Each number is 500 + 25 x the weight over its row's rms, rounded and kept within 0 to 999. Layers, rows and columns count from 0. Numbers have three digits each. The size before them is the row's rms in percent of the matrix's.

# up: layer 18 MLP up, 1024x256, rms 0.09, rows 22-68, columns 128-191
# down: layer 18 MLP down (transposed), 1024x256, rms 0.0851, rows 22-67, columns 128-191
up22 102:476497567494475529471438442518528478473493545475553509550468536489481504489496540480500483506450506511450472529465494508558488441514493497494507512514536491440517499518511485479495521503493497
down22 107:488512464487484459503443540495434518541488501464520479502488537524502480432534500488515492513515484488514506481507517530478524524498482475531489476507470506493491477525483521560498523514515483
up23 094:529502443515489516505467521487477497460489449490561516514467486492468489501519491513461485472499514518548494498509503487474470435512486486500504496460518511534481495443529495473499524526515539
down23 098:491437551521508458501528464518533483507505524515462458487539511492515495532482502489513497495497478480450518461494508514526502559508492453492497482526469499461532503508511516492503506479499452
up24 098:487531488485507522499484509478480513499520528507516511519471484518529496495553545496522479510444513508474474506513492474532465512510495492533501510530465488516479491484540481519459506486515464
down24 095:557475504484529495485488493523520488506489455490502486497484573506495519506486449485447518519513544502536541463516499516539489519550447508518551515524549536508455472496503484439505547488476490
up25 108:533475479530505467500508489514475492468461503503447441566480496503521484490507492521468488498498512459515543490535479529489475511518466491478512505491547499476542508466506460510541529484458527
down25 110:517516499485502501547479531474516529516496502449533491477524521498456491515523501544459470444466497503544473497465516493490468516508487530496515523473457457482499475494497497495447463530541476
up26 105:482491494499517544469484502462486469482518496484507492560515513496510497500514488523475511513508539535548507512481465479589490532544500499457533489489495567488481489507492494477468543540471511
down26 106:539503513505501488506488536477474520500497472533503515514518549482503497483471545501507588502512488533519489503561491502461492511478527488469462521495507530512501528488474498499513471483508521
up27 104:477527450461540516480500504505455494515461532487460492496527505478520474468531499500495467535547531437478534512528523485498504489514516551534462446494506517501506478493531566499568446475512515
down27 099:559493485517464507472530473521531483518484482501523499524497504505469473498530492491494496514546537545532475441503506521522519502509483527483519506531532455507506515522497508503507551506494482
up28 100:502509497539464484526533482528465502515520490518533498517504538521486537501494505473506500501518453501498514463539487495528527510503494461440483458526520501551505483523485493490507510556477514
down28 110:490484439469522543528484515481542504527456502507465485488519466471491454486524516510487483503505568497488518519454514463444466475503503485527538548472517510430500496479487507496484509468494473
up29 105:495482476479526523451472446511503513503493482522504481525504522495493492501463505490514540474497503509475508514557498458506506491530455515490481458512484519493493546518526552509484505489483489
down29 105:505558537512549514505525534495498488534497454472535458482490489476483529514496493474508492505463494479518472506478510464506490523482506529521516515491513514498510481519503517482538525530507495
up30 102:530510528508537479505502473481525496458528498537476528505473489508491488501529481508533588502506480495530483479524484444498480521511532490524457499498498492508549536501498521473467498493488440
down30 100:514535454447473522484515522491549540551471514516556509513538544486503537501488548503506448541493495537514496495460504524469497502511496543475494501460462488441502516540505468540481503473451546
up31 101:500525486497535515513487502490513512550505472530509508522496506451491514508479513498519517505556512527490511527462503507503458498521490482471512494500445507489498470534539528501489477503513496
down31 100:496476482509497518450490495489529446464539487452518491462463527513496495485519527468461462484497487512520460516510490502482495460491535496538463526488513521534502524476511517468467477465485474
up32 098:507496497559523480548487533528480521472519460508508522484501546507526479490541494515525522556469452475517500476486475519502505497510448476504562492484501560481539565487491506537532512519485505
down32 095:481482499473560492454530488514503503531525517478490508520467484543455511494486453514483523475497474558497512502488502475524506508546549494474455468498526469522531483495497502496489493507481509
up33 101:523502486515451478515486513502459476485491473476467486495493501482472506491497531505473532483507498446515511496495487522524491473488489502537512502501484501516555510504513536511498516476472489
down33 100:485468492499541538534486498540553481530467541536477497508482465531485464514518479491515479510502555520485511511498515478523516541467502466475495485484528470480487488465487479511501506506510453
up34 105:463486499491545497542462516519482495513514486469460473489472493528493496437495493484513492498511504480460503508521501544496502474510478493493492497512499520472509482508568477519517493487475514
down34 102:489482479531495506449486502475467509518466538516481472538532526477521457545505523510485505499539523504449487543504489481482481479493470521492482502550534512503508481498485474502467482540547496
up35 091:525487489556523496472531476528470481467492517472492484508476508464492471491523531531490521501492482454559496489484475508499471441494496508528449461551540485490501528501466526499495518450496489
down35 099:498528511423449520484472531431514486479538473516546548481514474510507518505485497452484524524517498518437490473546534468511494569524500480491527500486497495523494501477555531489545479524507503
up36 100:480487465504496487508465470535493504525512538485521511512512500514473444469491488438500510474485509516514536479530487483484500506500480505535530514491514528501510498429521483500520518479494463
down36 106:464504515523505527488537490435494495535499506508505496464484475498527504533519519501499506528487500475460520498500481470521489503533480477512526502525475453492483496508484504508543492519464534
up37 101:533501491459505526519478477497494507497535531510511492545461477496449500429547493525494473493494547472545498524470495453533471512513528525481522522469456524506513543527496499506531550531503527
down37 102:486523505546491482533499500530498519512539477507482544474519500489536535480471482479483491523461524504505469508525521529459516451474486491503475500541522512451482486470514493507502470484447510
up38 099:514477523506496574493434516510533496469502484518506492522486523496522510472486548496480487479446495481482490523479472509557508506484523495520484471470493543479563512484498565523512460505495479
down38 094:509514506506455460553523527523458534478517498487499492511530521504478523496508529468517500519488500511493481489477482483534511498508492502502515512488501487520546508526482483484508474490485509
up39 100:516501505531514512569490528503471516496532526516498480526502518503510486521519511514486518548489523512486520521502512524499510500499461535496504465486488478473507545519552495497510505527520505
down39 103:502482523512513493477534474511492496496514555486508515470566483483530552488509519497529508493497529522461557471475453500510504520509506447514536485542508491522507483502508524497505498483480510
up40 100:460485499483512558524490511502532512470462481520479513477481541510491451509458531458542501536474491499512502472521498521493485431490486475477501516528491525481508497489507523498518540493518535
down40 106:514507476520465470475513496530489429486488535449489478510535543505537502524509494539498479501543482546491462537510469473536476517473524495500482518512472514532496512522504514490489495515530521
up41 103:473510545516526508484485488551551483503489491512468476474521477473480497519515496506525549531471560505509519489546495483465477486507483509521499542488522527506514500476455520539489497496523449
down41 105:517520504522521502523495525500454508538512514503486479477504519529503482512453528476470463468483461431513502519482497508533539504506482511521503449520523470514503528540487535496549530509473546
up42 107:515515503506474517562529456517503511497475494479498489521492511515490477523469480486539491517483521421460524492539504512496510488506498499475484524486507471492480521507533525502527483523479473
down42 105:550490513489512522497514542525505522515530504536489499513561503455507512542462481509494535497498475513524486492474484478534492475489506508483472467538478517517528553511500540492490528553505518
up43 098:517482474528518519515505450477517490503507507517507496468503501510493500519481494503493517482465474538501504453485487513497472499522450530520550460504494515486508513522518553520495494477532498
down43 099:524510500535542513445507440484516455523450496451468466478501545524512520500462526490496505488518484444509467497507511502520476505500512509505450522525501493477539546532523421487483513504530504
up44 101:478507481514490532488458472521518482501538473517564483555493525469483483510491549499523505522471479453497507533480532480480508510528474506531497482516507476431512487529485498499537531522505528
down44 103:522525502498498490515495549474500529518493505484466499539503519509477469485537497499526511512492512505532513476500471484508474511485520494511462518485546546522515512469479545501457484459510535
up45 100:431488492485511502509490429543531477478527543489544515499489525548485504513526523502471481479498490469569524552510509470515492540520488521517478520494469538529494522481473518505500511500443536
down45 102:473439514533516543534473494472490466528477487452457465473517485485504467473491495464503505501504463494459485515505526504473507474548505505512509503500518468492504519498554483506566500498524496
up46 101:446498480482567503487478512495476484472495493475494502443533493532482495485478512511491464523543492493494475454496459511489491514499503486521494465565479478497497484495503454520504535469551464
down46 099:535491500490449501527510482503516496547519486532490460554487500495492511508509500495533511524494534496519533550479524538501509479521480493491475503472477516489480512526533512520502470521473498
up47 102:480513509529510493522486514510524506472534545472506455464485554495512477480521475495550549536478502538498511479484518483450519442513510515469532461510493520501480505504488509510517515513541512
down47 095:494495534476494446473505550541504505537523471518504508468511471507491530510479502467466496488526545478491510523528481479497477512495445420541453513486493488512519501542504508498497532484492504
up48 093:478533527518521515521469450516472485514498512513491480519477531499528481503515501512482539526548455486504480525471501466509486500486492523518502501502486479500539510555498503550483522461531515
down48 092:510485513486478501511512498487513529474497472467507522504443526480458501516475519506519461556498541514520516483551520496517506510427513476493488503497491466529475472495512516479513524534482527
up49 090:490476485474480475478519504548485496489456557476521516525523483517487491482524516507518483523490494501477504513520490526498514506509506477485489489498492544508480503483474474495490480498526526
down49 091:460536503507489549523499493527512489509536497493471501478502515477512506533482492491448512489502477486483540507474497451446478511496466530491483519500509511466490509503511556496517530488503478
up50 095:450501478540490549515515483491449484472505501514485472491527495492524524492512508475511538509508496525501531510465501487532522511571490487493527492439503548522500479480487519514510494517511493
down50 098:518523503461526455500526476519508484444492496508493473493443517486531531512512499504527523505480529480527480483458533502459450481434519539469518525530488485503470495501533463466524478457492515
up51 095:438482509486513515531505499457528505523480512452504479548534514519506501502508467508520492490424486465487488478542479525495462460509492518540534527479477496550499487503551542486487490503510500
down51 096:522557480518499527490456497534529530477520458514474479480483472479475498511519534491472520517492544493512511530491511469478568502453482468503473488462523458476497517501484476509529542490500432
up52 101:497496512483493489527521515505510459516534484482548462565492493506488495456517528547460518519508516472528519482485484504495500505525478523452446469539503520501457500490518477517493484487511506
down52 101:475511472516483500511497521489464515489485545527507511481501546531512510440523487493468433508518514549498496484513533516487474460507482468509549513515502482481532464475462511437513452540503514
up53 099:466486534489535478511480489489461511517527479501516527482467507501466464492513495520466490467494504500482481511502508499466483518511474495470531497474554484482517499500502523484490526512519482
down53 105:518506487500487552472537489504495480521521524488532511533513521537517521496491527500512530511516491445478499506525489487494500475504536510522489467526496535518494525523536488480513500451444474
up54 091:544492478527524541515445455514521480516447480475463575533510509504515452526458508507482470504524531480450534495535496463509512496525497497520488533500527468485481504536554517535502520509493483
down54 095:419525491500458437452519516525528473458512473521508473488458510451503505522500499483512538520462494540504476515444522539528501477435518493498503502494502500513514498472476505470478532480505492
up55 100:496490522488506545497516524484493540537488445470517475552500492501509511537480503498547540506488523512495503516457477495479506488504487476478493498515472529528489529515517527520494491523539505
down55 097:491512508503459531495485521524524502488477557467469494466471537497482501500519529541489484482502523493516496523535491510525465491463463506468489518495522472497467492509450520512521496497527525
up56 107:466500498492536533493488473483478478503519495476507466501476498500457487508531509492456517483509541430520501519483466508520488443519512465482508532515472525462529516478530524485527519518497459
down56 107:513518516481491512493486468504511502487497502496495513498502512471486512525487490514452428505510519463486514540484481499544515520479512511495488488500509510483481510508480471557543495507450478
up57 097:532508466479450505479469541505440501481538509507532474514487464482513477524477518481527532538557508494499539497476472567516521487509505489492516473495488489456561508490516510499549504484462503
down57 096:490504505489519496519484480501495505512507524481463487535499508579501496506516485534492492482535497506550488531496512446486478502528470449503500507493517476471461508474497497472499571525530535
up58 104:481535496504504518507508531501462490538568466466504490546504517498472506456507479450501503449470489468543521480501512483513506482504497492501487484490508505472556483512497482491479546476480458
down58 100:503512492456518481443497484498478519502494489498502456481486486511498452514508500522560491515520438498479517474472491458481551529490501504496490494478452496500479506518509500485483502489492522
up59 093:542493540493484491471496462522514481496492537459505507517465504513485528517475526519495492495494450554512490481520465542457497494513489528516473513444494465511483503495501509493501494515525503
down59 092:461502469487487478516529490504460508505477466514496508495499485483501450464540438547544531507505538488503536526498507494495457529523510518493484502504491537497552460499486532513504509486495499
up60 101:523502528529487515526493514496481458481486511505465438494499507541498551488506508496515547482458495529507499462500476484488510500520483477503507503478457496474544505552497504522517491500509478
down60 098:485541489520500509509534513509504543510549511480522476495494457460511532455518454500449498508506473488511528520467447526463464512531458507476521494479479500508533477527456546516502524502485518
up61 102:512460450506478540539475511491492490528527476495505477476525495520521495464514511495523507520472527489526524530506496505478476502497493487489518499484487540449524517500492514472501507513535466
down61 105:515564528511508460512546493470453485510492487481509539542483469509453505509512477434510500460529508502483501475505521500496539480485501529475493493510431486509477466539529509476459466513464518
up62 101:481526465509492541469486452529507485528491517465534500492463535487531513477514488477449481483473528474532560519488484478503485506553508516461491481502491471529465510486495516489524536506492515
down62 105:468481523488488487542523524502489524513516462480451484479521473506480473472494525450524539504508521559460484536542521510448526531513480480493523468486508497471490472520474527509473467484515523
up63 105:444491489512518508503509505525507529457518479514517520470500492497473488484500556497476506498482531482457510464506521450480492490526484507486503522450480518500504543475495486555508537466520502
down63 102:507513529502512506458464500496487493512511490507494478521501511523510467476468463512517504521542483486535476477534458463468524538505507497491468490520523514460497507479542493539507476529523461
up64 106:520471502514485508509508535494504489531489490501484447517508538528495500522506516488475509513468514456531480510479487453519544462513482519477510496502497497502494519528523514526496473491517459
down64 111:545507501506506496447480464478468512449528530544523484498509539502456520486516506520523523515490483509517490491515472485493486511470516468486500474544521496548512536472494524502466477502473521
up65 110:512487480499454524499452480512457521461530517505468492521518531521488499514537456507492504527476543483546520476511470520449509465497521475489480483491466519500525485497468533464503486490513496
down65 112:515496487554505539540485512507513491488513469510480463501505493488511493453530470446528499479505497479484536508528502480518494536484482533553474476494481495500554527483491503451482535519492477
up66 097:530445507550500495525504487526447484495506463474487493501503511492490459479488511515520507486454456465553520521489505529519450487524532522543484482484513520462483514510519518487466501527531501
down66 098:468555491485490524482484494449521522498510490474547482496454519491507503525551494513448480512520543510482504456473449480499541515464498479483519505518488526538502498464506504479545487480486487
up67 091:476519548476463504492514492503484517508483503487448503502476490520523469453460491515510504550520509503526486499517487474500502525537511486475460501509471495499486536509495484541511515498513521
down67 092:560508432504537514495469464467486514515525496486513502504509482501473490545529515481516523485499482506492518477510493541497475471457498487513515500493503525535513485520462509454503504499489500
up68 104:494521514531523517508528548483522503500471520450457479535504476543537501480525487519494517512477544503502486495516512498479491499513504530504503459489506516501544494498523500515514504541544461